{
  "num_attention_heads": 2,
  "head_dim": 96,
  "hidden_act": "swiglu",
  "norm": "rmsnorm",
  "rope_theta": 10000.0,
  "tie_word_embeddings": false,
  "parallel_block": false,
  "init_std_o": 0.0,
  "init_std_down": 0.0,
  "beta1": 0.9,
  "weight_decay": 0.038,
  "doc_mask": false,
  "max_steps": 14582,
  "dataset": "wikipedia_en"
}
Each number is 500 + 40 x the weight over its row's rms, rounded and kept within 0 to 999. Layers, rows and columns count from 0. Numbers have three digits each. The size before them is the row's rms in percent of the matrix's.

# layer 9 attention query, 192x192, rms 0.099, rows 60-68,155-164, columns 96-191
155:493552523426509514468484491499486538442533571458513420521574532524507458519466555526533558445536555537518460515459497438483583440507492503501439459510470465592493591524473514518522476493532536480508494472522510454420565502448480490473441469536542492480529439564489570447551496461588433489
116:478507493564500491557473488520492557579504476494504558465505513476495496529531422538473437498500431422505573480521488522522447580525504473505489539506518565455519465492480476474498476460481497571517412516520461553559452519496560472509524460459474526521416545448478460533465492449429474490
085:474478513517539521565561537599493449497539524498505408524487459525489491522464483491568466541460499574436486457512481476505446476434571586523525547454528537541464561559468488533497526473491496401487528463521525514616499474463432489543551503468486436511519506493541505572494563537440483534
096:515535496481466534559464511517546417510461459494474566492503427455525502429445484449500488518440537479480473501489498442525524525457426504499460508482501446426475552498585481504518449574470446468513544455503515552589572516575446557545545520500499501521547493551522483489528542573460523581
073:511512557436520503450486381570540497461511549420520536556508550482473498527479463470463516483580464538485556523520531527539433478514529478517493506576461499519466507459474520458470521459487502571536467523497467471448413480544511513521490438516505579492462476513431529557580471443529521509
105:526451542450580558516554484532564429457490552510527554464503507505467515499479467496428508554510526575471478515529482519532444459438536535575552532446535553446566537470524497487476501511531447479492566547476484529565428464539480524561536521540538548465561547537488425500497535556551490548
081:476512513450512556514471433541479508445458405455455480481559484465564474579451494443531493513454493473401481534488500447551422526498517510516464575512506511556475562609467470482500510519504490482555486553533468530491611456483495465509449516462563471505508511508464484484517511471491505609
116:485530558558474491538459538538440568482435530461515508468494507492460445540474472547432452440504536465519521380475506582500531532500465452444455508551445467507427522470483508542440476484393551535496510518556518464480496499486575507532523457405495473518472520456420511524465496480439490486
078:504560608505554508417536483537529483526435455486535530499512454478463490546539465496461494490568522582480583593512555521505471443487492509510499537549451496503394559553524515485441540498518492518516503522502544511508435480564504572539559467537483560476511477542447574512527469502448528498
104:488428434481520545516479502539485430513470533444513494492447473427436490461512487543492425458531451437526565474489454475475426502485479543476400544531500493423470529462552526569534492514443477499538480485483555410476475449549498607433548462458445524514515456500436476427487482512479444487
097:461534529543515486445544526486499525542422499513506470506513485501431514452430430505496452500474540492482487510510553537449519495442422439511468520494505488495534451471485523477523492540490457539432560496554548553477465502534533418472467485463440546476455507483493524511438546508450436517
101:576482529558447489577410442474534569548471512426452503580521474518514531482507487559481508501503505507481401424493522508516507491490422468517517516524508496478538498502488540482464499429457484479454599489487551503509485497421540596455518442521486460516511479513444441529518518540446468537
104:525553546495540528479600458503518518484505501528533492458510479554520483487569511526464542505536514507406487497529533523529435476543568523492511487543508499546498576557530460444449474517552506517493476470522441565557504467381485486566516501523584594502478524521458530511549522472481463556
099:506453474525449496549497565524484441463461535551502488530451536501495467446478482501482525578495488464602523494413429487435571454474474487496486427513458500403464470466406487582522501486457549439470486486474539465418497503481488474523444485559483407504486485497538427495535512444442484474
092:523516505475466538434495454417512509484608543542528439525472565523469457487466551531477498490539463547474463455512534445505474501525480574548481451488499477506534573513468483532486495518480492432528528495443537435477459502389454419549455448506565486495549535516544492463572492502523487549
091:580509492549450514528470511467490563535565469527519464478466489487467483491513517573501467512597479524504495469491481488544505526483455520507487434524530442444483507468472487512531510437502508475515489489486500464475477496403464547492525466498539455486488480501561475486619438507455514478
110:447446441526463434515453566490485466533492486483537557519493471500513455478496512560553491500515504409565553484472461520517509520514537484440534474467467460477516457473558553445544535478459534490471509437511496568522519537506468449487526522512524498605425467458579516489515483441428583443
099:468553480528465499563577508467489490563485526491461534585523486567463527486486514344467461476423475431545536493497544499496486510534403424484459587517511492503541539501471517530501493395527517489539493491492475453488481499509558501505520446447465496469546473542494501470470513451447567541
099:540580567490601525477463404562483500489501488457519526497477553617553513532555520461551554485508539576559500492492512550518540503542444520511522528488506542529479475543509451525408495563517514460534536521482488513489542441481490515548516547483578425453546566524547520466516522512597517494
# layer 9 attention key, 96x192, rms 0.0876, rows 59-68, columns 96-191
084:518458493549493486480463553491463444453525502461489551576615510500545484500525494444529552577490553525428389535532500442445571527541529439496581547454522527474475525508489477462492466472565487482557421525509486452450515544537528451484482492478435511436504536473511456513471468521499514454
081:535489519545542482521528457493498620516535565547549376522511507472521473482523468577490516539434499505484456478354464489450452505521502463452486509535481445529470554472475513477450516568496490516565567469606485463402522410461541458445493524512560492525471466437458524461427519435486509424
086:467476481481553488503445503476534478511544507474518539525587497552491548525500454406492443515575437535485469479465520522481549509429455540513431496483467607476573454451440533428475477525509479509471495461514499494448515546510511548464535515515531459459521555522577505435460517528503521496
090:443522516443495531500563520497520550483452518510479540476415473461458475510466502479533476460442479544521575464578479445583481490443533574543478513428520563432563448514567515529478511550555471507487551486489501532545454477502494470534510561516495525498587483479524455504546469536486529531
088:528483444517474424432474462426422480567536546493588552468463483520518481514478486447501541461502467534481530477464531462441486553572481510471491507463458452511463537507484561530478540496457482472502529491511469494423524509565457593501465528410518473535435528499537520504495479517477442452
083:492513550486499568495500496565488488444442372508485576481437534547485519486513469487487532530470534493461573488520467501532543429520498548513554502499531537537517430552517484536501471489516545497516470581472495542508428498560523524530525448566544540465562550525479510501573434550533510495
086:510466434521534515426475499491521463501502520450516546511536517501521599496494508484455558493477494560516523490548484520482583504504481495543531532477550460545544504521496526538549482495522561492435555505459486532494403594531464562507466547537461486476553533500507454485493496537578515435
106:500438459554539416509502496460479493505528524516549498552519586476481530495518478482505554495509428521526478458463510440457555497479468466427537493507400450535460522490516548494515535472461474429472545423555486474435545490532443448414524524423524456527412498483551501465486522439449484513
082:516433530438498482502464497571464541455483503494511506488476554496523565505517487427537482486556506476462443491469496471480457553465480414484505480434483413582446482495537501471410427532462528468459500557508572500526480528494503512497488480505542528454491503561467579475510544510518518541
097:520552525457503588468468488501469494471488474501474554474480509532467575514492544495484464445498541525506497476538540479534455431461496494517477462443521494521524478499583475551492459482486516526483452555461492497582409492536498558540570438538544516454545496507433507529523529528554501529